config.yaml
norm_eps: 1e-06
rope_theta: 71500.0
qk_norm: true
tie_word_embeddings: false
max_seq_len: 1024
train_tokens: 124900000
max_steps: 3812
Each number is 500 + 25 x the weight over the matrix's rms, rounded and kept within 0 to 999. Layers, rows and columns count from 0. Numbers have three digits each.

# up: layer 2 MLP up, 512x128, rms 0.214, rows 210-262, columns 0-127
# down: layer 2 MLP down (transposed), 512x128, rms 0.19, rows 210-261, columns 0-127
up210:507484488496508499475517495484507499525460496538522484488489509502504479481512468508515470499516509513477525523564515490510513535487504541509512508514487512487516504487545513495482482517508474495490532490521525494523518527472486475519519520502479507486497492510509490520485496515512516493533485512491493492504535512510524500497472533495488503500530543504497520496477512494509508488491
down210:482502535490510481505479473465492488497483474506500499519488487513480512497480504500528504515523515472480502435503485522473508497511486489520493488486534530458499490509490474539518504497504501458515476455530469512456511514524504511485501436548553525507469511512491506533486525516492486475485522514499485503503497514478531501487462478547480481522510501520498513495501502529493503477540
up211:514502519496478432540547532482466429531476496432498552504497505534523512514491525484459539485510531517538580469507487519451432427474517562484507517496532496502486535519503434494519489457515511551486527478492535516477553518481483477479501515531520555469508517544519446555573496499502485503453458537504470499531515521518505496511506502505520461496502567466466455493536497463460524524433
down211:491457516502475537534429497507509505497494526502538473483507513511504522440525488478498456467501485484500461490463521490528504441525531471486475484528499472541524516529486510496487472493519459500450501496487471491478497496495526522467457552513475526536529483493485522432506531472461451497477521533511512460474540429481429564545502529553479471551514494491508493499557499510541517486503
up212:536513529481518491502511446520490542507501550479428486515518541480512502510495533542565505530537472496517550490446518590489522487458532510541511531567475533507473491476535519566462542481460475509496523469506473481477524468523509472500472488501511482480469513508514448528497463480483522516486504532519502516505543530525509445532496481491472486521503546491533499509545468535485499518504
down212:448507508534481542434462511520536499511472484505481519517460483501468517499528449447491482475465480529507510488502517455489506496467495449472506478531529468479538524531504476506476507511509472534438514499455466547464456516529529476531483527474532469513493461464496505534496545485478531490503518483541501458515562517552474505516486522513543490509491474532428538441500497494482489482469
up213:495498536518519541477471534504482516477478531542484507486481517467481522520476514523509525496509509544483454485510541522504513497542511476533488513446487492494528482456450456511521458524495519457521496537488493496509555482493485515509509528516509550496513468529495477508542492437483488505536481515528492491497527496493498508455483524505522501492506534532453472483495475484473523527473
down213:539486469511492496509546510481552502491508526476458453526484507469524509480506566517532532509498462451514471535531454484514513521511520505484486464490500499532493485536528521498490506516526519528529507463460508513527488462471485473480531535477509476500489496485470479515544533496518520445480509492480497491508496488496520501463522484499551485500501516478483497507475535501475547490549
up214:501500471508497491506510503502482508518499478485537518503506520498508534521492494515498477462484484529507500486502466472488515471490494510504491477507511483491489505503492495500488489496508537481487504473520491480510502526506489495520499510488515496519503533502506479480473492481489508490482504481507496516535508524470523513489483467518489517495503491508495471511482493497474474508484
down214:502488487534514493480506494508524508486502500498508475466509505494496458509499478515510490484527506485467480485491511484505492509534466490469492478512505513488485505496494514527521520512501503532513495461476495491535486482540507491522494505527506488492506489483501512516496527511483539513529503469493479488486493489484493529504516515519484499516500499498507516491514489447509512463501
up215:507523570497517504502516513485521549458529473527491518496475495562525487507489489514488512467536512454506499483509468533503470560489534468437465507479488481536463525503551521405471489496546526457493519455500543480509535525561496494485515517504492462553490525475519545520484436534501516435527574532481514478482510502567488505506483507519473487500482500488452540486497542487503468491524
down215:475482527527523461501505490532485540514510501526534542531504519510559486492518518518519494533478450513486503467555476505470521515508509492499509492537497518590497494547478493481518527452472514512449492477506466461463491460461480509476441482485479509536509484480502501469536490513534491527498462520533470521483489472458477494476493504486501508534546538542510447542529489490499507447492
up216:520463496510504469514480544512456471526497483519453473514522505509491506510509503479476544450522511504450475533529501505551444505503510534548497483452528515523513500485504462484497532476503495529520490494510508498518462471533509513579551538435457503437481501504517499550494468499487477452471521461467533511481535533502513527544496539441534455501522544499526541487515510511504448543466
down216:549488512501495507500496544479511523506483464505520484462481478531435526550485493456494544489533478466491507558503522524518553531514516481503507473475459532513484532537530472466549420536481519494533505513501591456476528547483545476412513512499466505485472553496515519504482521479518485512504493498505488530476497463515520534468444481527515539436479491515471481473502504484484508462530
up217:524488417538540433497512489548451491526486368494535538463539509544515518475594506497519543555519491519435511405567533524631519472538466534508532538513492430512492441492530482419492412500537495464447524473541520398460506535553514486494485521534460549487538503517502520533506430492408510548542467444448497518525468456539466481417508445486517425515538527506565470454543557579497482561451
down217:476554483542483507494479552490496502510484481487526488516495495525523551508493476489454507449455479527520530527501459504470476519503460453488534495470473498484489503483496471476497488487492499510460514539467485520505483501481486486522478537486521496487458447490428529521465456522509469475521500511493459505514516514540430498417514516504504518481479525469460475466490521537500472551487
up218:480496533507507506498530491541525482544498518489439496469479539512533495535481527532498451466550551522479510511510524458568503485482518489524492539487469514482476502521449505478487500510493500506534500545503460506499497429474547490555520492495491559474473501568484519508497494500455477516485464502527499482482545535499469498509496511498565478460506514466462517509523537436470502539470
down218:488483485497538522475447448508515490485504488518488508518500477480517529502515464515471522552508481514458504537449530477456503504488497487493476524497537465489444509500462461494500508491507515490511492603533514473542511472487528546479467470556497515512503520476533513511447477509563513474486502475481451508450456509461514545522487475524521464542467549471472464517487530517506479530486
up219:516494494521489510492498515493513521486489500500496481495494502478486495497499511494500495488491495509514518500520490518489510510491494500491500480503497511503523494506500508492491483518499525498492498513497506488496502507521491506509507511513524498474509508507510507503489515505500492503490486510484503494505505502498510502489490476519499498501492492494477507504488493498477521495505
down219:508499493504519503509510499507493489524480512479508490537505519502516499500504503512500493498486508501499496517502479482502522502498490496515501495484501515519492494524493507524487504487506489490490476488515474505499500498493528514480515505526487489528498483499494490489507507502491515485508497500515516503500498483491506496497530502487516510498478503498502489486513513512536502531474
up220:449468476509514526497520476509483467464483509497492518495486545513478500541469529534471477529556497516469491540514515498533541526496557501503505533477464472505508538505510490473509464502525556499511537478515478505495498507493508501498501495477533506474493480512482485507534482498506492514526552525532521488508488516510476564535464512479520512499501494501513497459501507479494537555471
down220:529534507506503515490531530520490528505493525508480480493466509495506496513487534474504513523483533488518475461487494520455482532519546513511473496441493500472504492485525530562455507449499443473484484488484532528511475502514505565460545514565503565482465500505509511532524494559495478505541507521503469495494462535545507554507480496531476482477467486514553485515476487514510525472506
up221:497489527450495510475513512492493493458513492543516526497503501460497517543528488503512494532459480505501557496474471504494504527521528462494500477509516500533499508477526486515507500485487478517517519528522485532486474498524487504504541519474470497504514485486512519492497507516512505471495480500526526473517491452496480512484520505507510495512551500492481520481506492477490497496479
down221:514463497523548494488488473522487491495464486479504441522506484509532497540489512515530493466458484525511544460489477495480539513509488511554499496492458503515498445511438509477485498488511487510490483478465481485530537469506492513465509482475482506529497466539523488493467524509491520484563551491466470500514471508515497483528502486552492496530489504491525516526480512468526470504516
up222:493508542487520529486511498480506489517513466578477491497495502553499461466509480483463507493524450484511549511494472549463500484422482511480488511478489523516506529520512531514492518523494530484448526444533506452481463490554459481468484517565506467510505492500519483452493485480460509485481543530495525540524510491484511524522491495493498485531508544457522481497528536496485486458489
down222:508497511520499486473522540523478538521536483449529532503464476469481533503502527487497549516475568478487477516481472520502468467575565511496503515523490493481485480489494478489470493466501515537509486511526469480545511515466485502484477522506486502517514491502519533477477541474584488524507516510498521477464476498471502475508532526501510528454487494512545506528469483511511493524494
up223:535420516499523505472481509544519475526493431540472478515474542516492495492514501495505553513540512533468482468540480502546462499536485487542499536502515498545464526530458503435456507517518518473508528496489533504564481503537504523507553513512515519493518507475526492526490476490533460466517505486532497518539481479510497455498532518489513527507508480492526502502545475494520476565491
down223:514519473553477477502487548495494485508502516477523493469490513494515514527485502498521488527499536496502473492531519511534439467492469486529471499494506438445501531524547482475497501512532502517500509521468481524503513548469465503500510505490492567450466485538498548522439489496554500435508513479535488483449534435480497459475535495494498447527485455492506506502502503538513482444533
up224:504533555519498500541513510483459495515482524485527488521489542497467452445480519510502473552516461497477524528516470549522521550464520476442511539445439446528528441512482502486528467490515488467500518492529477398482503494531507509471458497531531529517506475507514534512526492511508532523478500497494507484480484463541464457507476509538472425516495511511465490491540511485501528462462
down224:519489518516506483493518507482459499526500449484505485520479502524563489533524519486474530446495477509491505509469503550496466486432498521529477513511509505493497550524466515530514484492488462522471480521448480462520517514440511486517471490467490499474523457476512524486517489492553538459497494500511539523494451469478509498489442476477571507491492529512470494558514516503475455520497
up225:472460506516488482517512455500441476515521516496502513492545492472491488497486503504505506522490536487495472454512497526496524460487557520467458480494524465510470518508479519510485502503460491496507501497490526460477489534505492480479513516533522504483444495499505479490514543488482485505505476557495481512526464483503510532474497470512533489495520470498476469480531501513507516529491
down225:497455521480493478487521488503496545491493508457503559476489493503471480510514480479499505457495476496446491455517522470490469522504573509464458496476505526463484478505509520499520519546474482454517499484516517470479467489522477436466499514506501489486494472486525538499536504518533501527496495510515502499511499479472486473461504531485510502491474495538472480515536528508547447495522
up226:457475516503518490507519518493510507509527504461500506487502509469508510484503503515522492501532501489496496463519519530532492479504511456534487502493513515504479519496512527514498481496479493484523524502510498473477540467494502491514502493489548466495517495456483490521508482478488510489522501541470498524471497469504486568493514500495478524495533479497477488493485482513507470511507
down226:523501466505541492520434521511534489507510511532454493508554485516549508552477517532453556505497467508483478522506505506493507495488479514529492516510519476502490493506483516508509495520477498501503510499516483491524477548507461515461520511465529526494531502506448537467514545471507512494481475508485496510554461451469529483548484468485485480492503508480517547544522530493541562508521
up227:509499485502474513487520495489505490439512465493486523495480495524500481486504553493483478498515529493475518504527515504548520520503503466500477507507474490503533482520497484510508523493498511502488465512486490512496553475491499513522503508494536553529508510490478459516483469449455521538513489532467482438436506482499512514482531524483497466511558531513467508451495492496473527550500
down227:491504536507521480549463490555454502516498487471500555508539528478475482497440491517515476471503540516471490518482478490441499506502483511498551500530523473475505495495495459528496474519554498514493466484511524499511482535520474536480440479461540484548442474483491476556512504541487514521492491498525484515477460493464466538489511524536495519535532499507545503481500515482487462468489
up228:556466524497522483537569507501484484470476480457512513482474509515449469472500507507560481541492508482490482541504534552529494474459501493533489514496462529497513469508484526516513475491473510504559488500493493493519461497523483486515480467573504499535536465497496498546483493519492455485497505511517492500467476485513480521488529492455532526512520544486467481480533453508509491498487
down228:483520525458494505510525481478508524457535511484557459465494526476506537516503502499533527521506474512518535463551521519476468511506488474494532470517508532483498542480492560503505555498487475502495522557472498475484489508508511472528446530468510519502489445528539544546489511522489465504493560552504476447487441511536495516488459502492490490491497505510493510523455509507496503500482
up229:466501536532509521471495472515460491535475524491506497533492482492444476499489479481520516498458460477512499487480490509448494522468506489466506491507477501488478486474487524489523502499472481559528523476521534509506533534525472470483478507520492516474492489523530468519498492504489505499502498517517556536518516529501497511533472481494505444493482488473510525507481517507482512520470
down229:503512514506481522508495490484479502482453489496522507488522483506482531521499473491490456498529516485490492504518504514505507481487494521495490510472518521510471500521516490521511518494491497460488494515492534528608482452485477494524519467572494506513473482508519546542535519561530514509529519493450540522464479519491509534507454478511500474508496530468516510502483508531504553478494
up230:505498526454496509467505425493482485530454562481509502457536512492481470483467507500496518509501496495487505519547538510526484504483507487463512520521500535485481482494487469517476464461470467512497496459535491510528439461507505498535462548529456518544500532530484507473521492506430500493481498510497465512517517513537517475490502467464483464534507550520505540500512494505453505494510
down230:472496506515470504445537530480501479532494490485520499492537488507474514514492482488475563529498540482490510449474517499508477464540455480479520480469553541513573499497444487562487489477492499475451458528526492515496509515432512461514491463500520508502513465498510484564463494508516538464475567441562522496496514538491498504513497487498529524496540467482512488487496464433521447503526
up231:534468494538493515512496467503521511487480521508478491531538491486490505521511500480506492498453515483531490499501494551493536541523528493497538484514517506512512514514508468471522491471498506487515484479542509517495486513532509480517507533492465464530517493503489529481465474483509510474513511499483532484501508486471524499501490479511484491503508502522481555506485468513516507551485
down231:494513530478503512515514526516501517476474497534484498515537501451499496471527494504467486523527500515534521475493506493465485479495461526490517528471489542456489489495456482521522483509517494470509489513479483529490520523509473497500508525495492456478465495476489539476515541475517497499502470488476471501515458484499547484533534533518497449479509494495498492501481543469498507481484
up232:484487538516481503514513445492479538501544476473465480494493532486509519483518536539506448449458522478538449562493474485480464481495514473503471509501510477509469561495519502479469544513482499483530528470508502518490483511524508495509524483582519467516496490491532558504503523509480465512541486493513486501523510531556490490461474491492476480516521497440500482502519500506479510519499
down232:474497508492447466467509449490488513500481546519547502481465488491456548539484501548506557496521482450463526521473495509512475506510459545522458506524468510528507487503549499476525532495487494539482509484485538504479560493489548513536484502544524463508491491511492509454540480519502501473506497503496522494497508474489482523507487490415463516528471510494554508535523506495517478481483
up233:530576492515508502499448489480502494487537515488494516475563527552528556459495527456439423523496495467498490497482548489490535473470526541474495477522489525487525497495456516479525505529530505518478474506548484496500460532516438522565537538499491492538484525477493543546518476483445545462515486513528487535509521551558491528422528472501473532470498537451474578532454477456527457549493
down233:482513492467484461521467532499491532469481478510512470544483464494535486499488497548478516456482493490486541501495468531474463485506507490521492486509486495500455481517515531510508467492498471493511526493500542474456482512493468505489459490501498524480479470515467519544505476511481505494546577499542506499469527486482493466522534522514511514554501462526508505503516505545499503492460
up234:517502492500486538476469495504533450453480520453500520440464486498440504519571468488512480466508478498485504548526484495525452535470548520532483477517465487520541560527520480454510548449517512471527494500500504512459537508501487505519500496494479460481491463527500504524480540460477468495527525497527472489492533502476505493503460511509514481506491484499482524526480537472483451566526
down234:530492550499482493531477493533489509459549539487524530493465480474561505476548522460467531478539543450495539502483468520479501486511512509482465511524525507469523519516501462545527500517504540501479550468503496519453507490462572483553496528486508495458515495519475541513512533505501498486508505480532544467495478486538487440548501508532492513521493488463489487515483491495491456515520
up235:495512515478506524458475505513550518513559502504538524505481530460460536473490502557495489460512497498533546512486471533545482479505530505478509523496489466482471483451511478460554522483506534505465466462491492504516460471518439513496477476506517521517491453523549482493510486516465479461499498462512469494490473499512530474512464496553496552477536476503514489488489559488506490526483
down235:548512520554472509488530491481471521472485486499519505468557497540491489495500513502498492492498500485541460502500511517530480483556443514480497514434451582513476486494529526509476473516471501483474508498499516487521535483487502469504482485519512461523507468476503468449507476487520508520474494496520479527508492501480498512469531473466494496523509523532467526499461484479572489474500
up236:511503485459539526474524556505494478467512522492482467499465492553517486478503481518492490454560467526485515503514507520538474548474538500477509548511539489475479509480534488497504519473558555507513495493567458497472466506534539523508537483521521534450554530476503503483526473481508512467512529510485536483478500494535488527531516533541535471519549530479489466494488507434488445510497
down236:512524460500453473482495492498544513497534455515521526518560463501448517521465496500460502472521550479486517515449507505477494486496498490500493509476518488512531514470458497544522482522483509539505499487501538494530481508534476529569525484507499508540467537541463471535478460514513529486461463473460437501510531493563588520540545508478485509493527462536494501478470512456472525514507
up237:509526523570503565508472486467511509533471505494500466480487493501505494484485479495468493449508508517533519472480527509508529463484555509446489499513467499441531479532488444479442528520456444443507463537563513502514423523550517507495486526509503521531472541514503447484499499456447461454518493507510469537468512491475519510456529520464491558543529530416450471464486535458479493487484
down237:467500468514503499491529493488472520491487444493478497488514540450493478446467483533531550503529495564491505527440504536532512438501481481494461449506554493481500486504502513502534495536508511573538524495537531501480439539501451461465486494452505483529460469501475536507509511507527562479463479504496519506501535499494528515531525555479509505493494533506505496496546492536519522504460
up238:495500467520537483493489511482466519483477512500532486502514483445489511512514492520499482510513507502501508491508491514508509514518510499482534525497479513482508497497490463502524485474521464524485507496502490496505491494499469482507483501460508500472485502492485474495499491500514533517474474498483520516521498485516535497474458472495514479478520488506517491547499488519465485521488
down238:470508463522495503517466485528486502565497526482498529496466535494498526478518496511502478550496482481512501473487530507503494541531434462482468480509500481481554508487528515503474511560481515506517459484519515543446485473522531496476486506509484525438471473563488517507465492483533511496483511504497471488461512433526502480547491484474523496512498518495503495511509528460509468440488
up239:515498468541487537457538527488479496478477540510452497485484512508502492509518492488503482517488514491488492513525482494493499513480496499530525510489542467540466526500504460448512510500538525496463533518503502496509484530517461498526546503475544486516520467529531503484524482512495542487491517504492493503477497507500514515507497493512525521495481482526499491512492513501498517563535
down239:530466500464521477459510505506500470534475472494499519511488473485466518509494522504493486472494508504510517476502530502485502475501506560488504533534509488499537496551477511519528485517481482486474539525479497502490473522445478528483510536494472518491506522486522500529479496498518517515508508511519464499522560475485506515496522481485504454488476514524496498499488490519507471477535
up240:504488494521507502505479484507524508506491498513464514524471468483517505481474516483521509501537469477466495490519500477510522496497526467503467526484482493518530522507500486469487495507517510523495531526472495494491495507490527495493482496529485510501527511518457490521488504504504466548511499511494513486515518482506550490493499507501509486534492503496485511507483485482498496528492
down240:549526493519514492545487520507499506504522520484512456510481522479498495501491519478543549499490530483492476477495493503514502499498525513491498495485469489549547505492519539492521477508504542516491493505513500471483521476470514524474524481506495461490476496498463458480525474491521494502454479492520532476505521502535510502473531494501525510482470512539504514514468502523513456473533
up241:541516554489512532470497529488469473486526471510519503538474468496479538553540525488454528529471538530475462513515522484534502521558516459531451490448546488518484510501511548524499552491504502509537470473515533534534532497517464489534522478534557576535532513427519488507536494491530517521484488495503471518479525483559534454467556468463509504496558511497493496449469447556449525506496
down241:477519518516535477502443427522478521506489496518502502517543520482472446529481444473504461483511497482513487490488459522495487506490442488510511514501478535537513516524520470507495532497478486487465516490513475460487476526511515518485509471486518509505531532517476515500516521502497533510531470516518518497501502488503485502525498508494492487491527542471505470508499497498498516510491
up242:496490466484488527525492509478547502522447489510542507513515459503527509504484511522538476516520475481489503500496490509476484501474508549471494531510509522513504519521526516503491487508513493492531485473532505509477526586487499478501490513526496475525507503514500472515489505529540506498503532539508484508505511526510530510456470502471456515500496527498519451528460455502481477522516
down242:523482500515444478455474524492485480493455525525491522531491502509498485464522511449533492456527514471534481479529515488474536487552502474481538528542529527490514534469489518500485536511506487471470504491474438472477467502492519476500526494461516547513507481541522537478543495517488495437492490502484480509451496474536462515517520458492519493501509485500472471483495508519525492513519
up243:491476496497493515484507513500529478526485509490512510502471473465485515513505480491496493491495488517488520490502486501518474521479511465498487491481492534503509481506489497477470481488513502531507483498503521460487476492475484494467487472490511468519523502504454492505497483523499520482489487521515492522528504492502519509514521495497511484523523496468488504471499487478517508500508
down243:504536528464515467516486509525516502524519523480512488500487499526541506486482502520506528519519533505498496512517515509493494514507497531530480475503510522506479498495496495506529500464488535480483471509477495514528485485485489497492506502511522496477508526478522526523524478499489487522499490478490499504508511487496475510462517479464467511521473510501509523501535511508504487500493
up244:520512470479529531459497451500497539495524478455462513477469532504508505512505483476508494476518503499500525527495494517530516552438514516501520514482504493515499478544467510461491480480471470510512475505497517517518466474489455462491552479493485451434523493474492505474488532550525461517506480526478494477510538540539486507477520505523503533501488491466496551495464509498485451484509
down244:521514490508491482492504494489465506491515472522510512500515515498435463496516463495487468512517510511545481499521559484512526488512417454531517516494509479492469476521493497515538517515566456543501449491510504472504466529519519497503474490474524504528490504488503513515533505482491498485493491492504526548486487510479475495525440468488436472482516535513479464489486440510488553487493
up245:489493490516495493500466529527480471517484496472544531481492506447512529487530446497511511507498526482482505514478485501521488518464514501526528513498501551517487468505498491520522493489502503489494517485507537514524490518512483512509496516488514520495500499499530507528476484471508509490470480471490498549548503506476501501468506483492514528498497492516513510493523487533497501515491
down245:489488483522526502496532513506466487507475503448474508506498490520535566477491495522474464477479522475517499517499480488488488531508523518494500499506541547462507501512524535510507494506464511478515434490471490564482509466497494467511497498515488531509531515479549490482507456508450489504522493523521495492501503467506525509513479528480480487535494514494476466484541515536527464478472
up246:528456509512413500519454490505493504470464508534510550493492476505501494493466510477492503539523494501480500516521528532540491489536528494500462517454495483556519486472509492491506463514477473493498487498541488478484487557470470479519519510520493503512527473516489492521500506499512506520495477498478444416491468493544510496451492505519531476521543498494483513471487514539469498487481
down246:511503519556507449518459473500499478485546510516513460487488531467543442505471514468486459509497492520505497512474517483451502507531477501475551559494498476503486503500492512537536482507517466485508498480503485519496504493550470512551541479512446564542465476544526454481536514511498491522501467529520457486475446471466513518507520502526536505455514504532490467511518535470468449508514
up247:508524478477533553496505510523530530498496480496483497491486512487529516486517452513506469472462476517517512482513492569518482537538476459510455501486507519514467531520484483496520491478528486478499492462466493488504498462504493466498518505507500503514565473487514466485518479483499535490475503502503551485510496526455505412517485510484510479471520451506540499485510530496509488517524
down247:522517475556505497535508505519491535498487481541456543486483510484541511494466524503466531539510508503474512463475503460514455516490544486540482471499488481495441447450487484466489531518516505513476474499525485487525480486509509518519521495491508511470495455536486463496468502511481482479522488508514492482472524524500506466438508472466475479499534489523525450536472466498508494526462
up248:526521476514484498489499490506475510527505518501527533511513509492508494514509466477510468521502495481462479476534517481512526479487503475479504500518532513502520488492482508527522483479500467490494506513554508490512533484527447512499486512505491527449524477529507488483511498495515482499500465518502489493476524515542499464497514466521525510477488492463488494509529470482509526474491
down248:481553502502507556494510499503510494515453482518504535527542527454521535500548512499460527496528465492501481480483514480504486523484571451468468462482470470474482516498475482492484504511512489502482494527492538463494521499496489485493512528509518505503487510498511553438530470524514460495510451490485502463467489469516508483479529549527474506497524504463499466496502513472493524487505
up249:532535501507506447486495442515493547504527515491468512481455527467455478508522453552466532509480470493429556515555499467504444510488481528488528499469431448492539470477522497501447556535483483501462536473506503441479499529550496529495512544555459488482496460519541487462434512529476477474528484457501451551531504478476508458504484446559510473445504503425501483504529502518490472504495
down249:511517530538465468494477503527447544520508463471498442479488556544515520501474517518488475448518507478513443536494468518551549480507495468512506552542515487450504522498490508528521514471520506534472462463557559494544557475439501486533516500503504540487540477497474511455462495548503449531498469493511490514459465518490519503471485533498503500530521511549494530494561486502480524528463
up250:503483510472461485491479499551495510480472519498465473510484506473461457466456471481498479531463512450457506494537474510525497491500520522498540480464471480531530511522475474506519527475517491521531502501468484527463498516487499521544463506507455489522482498567497521509487519495478473516500481542457534485498494519485476494548488500504519477510486457508482519492461465464504530536515
down250:509544480477492512505478517523504519457461512484520493516487477503510537506488517522469508459532519490501504472533524492502501506538479528481515531500502493546540481505502462528543465496497476505495506507537492562486505446485490528483471501479513499499476525463490508527498471522500552438521494531488511505503474482507512521553487501479494517524523556482522523521455543494497516521485
up251:510543484511550507500519520475523494532533465523516484490489532503516488479481501507554507516518494521487458527579564467508527500487484481494485541497458518506513484463494489483534477493503500470508513483519472511517462525457492501514503508530527498517537496543500517552479511517493543484503523497521486520536526520514512527500495526493510500480512514509501483477543513484488513459490
down251:478497479474539497511543477461547549551483481507453453494486480480537518495532512517473513514538513451485527466472516490485491477511513538540496479461514509443459461465493463501499456519518502487489511529525533517497501525470513478492570473468486472487526514535495510451484503525472451536499504485508526463497514505486529487473508540524498513500479554488526473470501506501490508479510
up252:526448484479486493496491471461493459489482515497483488507509516503487459520519521513517489510464516492477480517516502502495497522481510469524505514458500511521501523515514536546531494469509509458488499515463483536514488467491457477505484474479427457498494501493484526502487486489473514461509550564482504515519503518566502471464506477485497523508513481489475541513484480534475476513487
down252:521487482484450521529524503508502504517475500483508487489479539546485551477485511529512498524517465526506510510482488468518475487509482496541483512513514520477518475496469504489484527455488489495521462519525464546495538492513506482490501477501496530529524469469470485516455470531482472469459566498495519449495464526499498502523493545546498479489517501526486547484493508504471493491516
up253:443465576499430573517538468485491532475427450497508471449532599451531503461502566518477495467440489554498460453564519492532519452476480457492454582478454527507526461454444466499509449440437518533525543523513554487504512551511468509526501519495547476455479464527459525560475509513525476523516453523533470550482474476496523485488511555480461464519506561485486452465506494454477564504411
down253:478533498489493485514446514503505519505454521477530485502516449517571508481501513519502498468458502481514534494516488533501488488507453477501525503558493499456513540480478512527524518498505520514470486510436448505519480501489509479563476511488501515527507472497457536521485453479472451504501503507494433532490541556480423498450480518515513471520502517514550474488508514513537519487468
up254:532512536487497534530513502495491480463481512499509532505505562514519522480498514523499505511480544510510540552501502512521495493463509520506478503481459544490488498513461492479498541473535485487514505460521496480499497516526503493529517505482553446474535496477488491514511494490531494533505529518492484492506488509469471538458531495449504527514511500515455464481492488501497492492452
down254:482501469512496553495526494512526534497506521522504500519475502530514499468485510512502506540467511480473525490521462534524515484460527543475521509531478545541521468468470482494467488539505509498530501518460464497528541493493547492498485472476464529513515503485524489483500554494476539479501520499471539524509475521500528469512460487494514517493490512507525488491530526484450491476516
up255:517493486522505478510496529495519533483475466505493489473493540446512478520474544480492464535522459491501474543521519496519513491497506499507490538511448506500528506520486506490492478533495473517521515492517461469466491494513508480526489523464486506512520526471510515488490520490493506543500467511476471475518510479522494493475469503524502482476521490508525487505512510511520489472500
down255:486484486489499513506486505512515529496511508491501485509496512494502489493496473496512544506478518532455491498495527480495552539500488472483518508508506499508515504499490502521488550469485519488480517484500526504519500533507523512507535457518498511507495532520464511512516489511541494477529516457527479528448533527521516489517476481486472492534491500528514481496519491551509542504492
up256:522460555526433519469527497480457489524519474479492501520484514513483472499495444494456520461508508451476509503491522452482515465520533485460452489509518539542451469566521492506435533494439478515505538505535508527511487526513461468495511440560548534496427537480518514481512501503570499507515494451517448496503542509522522501464507496445474474534535510459497507487491486550428462493475
down256:413465508495522547516496500523526451453467469510445521572508509526492481518465468511512504545517449462555451521481516479545549507493436461489505510504530519490532504469493448542473488505525529543518544498501515506495460420465531443454522519509471514519501510549490529477503506505511529536455482495511549500484513523523472494505481493480469499484484501519489500508517495540490505524495
up257:499531534527495501487513514499522488503528504517467491497505499519563503474477547524508459476483501483486458545508502528492511524484453464496525465456481500522468478523512535491522474518512513545482487493515503459512493472529537497538556508510504516514485513493494526523503495517466527488520498488470494481492493505498469528488492503464473521497497522464472568487505496490500474501480
down257:526510507512495507503491501521526477517509498517509500460463524478482477565491486504496510472485492514439510506521520504475500493501507556472528548512471553522503488493531493524474481525499521486473499493488540506452518516504496481496486495468488469490465532497496477445525475513515483527537543502509459469497487473517501486526507490514515527535529516488537491480510462479491497512514
up258:496498506492516519511468520469443495497482530486504509514516530485511522524519495468506523521542518520485461521502516519505508520496482481519499513531532498504507468442493494525485494485519481521524485495518480488476514529506528541497534529505499477491522504476484486494473490520491494489502533507500517513540513525526489487486510506452470545458537503505534521495537453479497476508500
down258:478489526480477504506429518480500522465531546484519492456492470495483493525531457529468505481460485493489511498490525428514488532521503469539470504512469471483476449454518493492513467539508542494514479490496504557524455519465509496505530474545496498506479502495448552500472518491498525500530490481524506490468477475531478502552504484504480538514514534500527513466514510489472541517555
up259:519456501523503557515504478486543533542447474436516514460460497475484510502475497481438502473487496525522558478463458512490484479487471493472560458463547526566445524535548518534504549477490543476488465529443488498498484460469488517528559477485467503501470529461543500508531479496495466488489456545479479443524506519481474490509516452468509417472471491452496497497453488517509546534494
down259:464540467518486477549508458506531520520471496452533530501496513488521501499516478482539548508466528498516444478502494489491466514507517545513449513502489500453496499561476519505528502510478479464485448507497515533487523505475529480490479489531508521480470578492543509521498505517539550533517560479563473531470492475503511482463524509503551521509482518504528503515512484513531452492516
up260:499489503509503507496513511515523501503509476493527517484486524506497491499491498509515473499485511490504516520510497523515488510491499501488473504492493507494507509514505503518488491480510509512505515481494502481508528477496481511493514518496497504507512492526519477509491494477492494499472494509503480504511487514483501514506477499504494512491501502498512508521500497502498511513510
down260:516510498487483515532474519488476516463482497504483504496522511510484520496477536488502470502484503493484500467481482508499463482494472487499528479486520532520488467496473482487492516498518514481499493490501489522529512528496501500517506495493504503501510506476491483490528502514495515496522498514511520488512492527540513505504497494487471494543514522499518509504505503491503493501490
up261:497522492521457520519535495489509523508481464445468514545496519472544519504494487521446489478545494523474488449524512510474496494507507508470556494484524467514497561475504446538482507506550495502497491536493516508485482499509476490502499472496531468523503469485509530512492529493477506495488467525469490480502470507495502495487520473537453499560505467530456493477494461481516476535471
down261:498527535497510480524488481482456550509493476524468501544454426512517495511462531494445566460490491512496476541489554510516526511491512445525560521506486488506514480509519503496499470538511482485476496449500473482491488493532502525456517485490518482463479494474523522522515467460490497472522483480528502533556536482511501502547497500503501524502469536471491458448501496478521468503503
up262:503531529472498488494518530501538525504468500492492483506538516474519501501495492526490500476522492499466490500524479512530527499488516477513472494480516513494497490474513489536526520504503504500512484510492470489524493503532484508542500481485515509497493487487510474479510516491486527489513500534492508462516489486478490497502488487511480504501506476493506519495501502497495467495514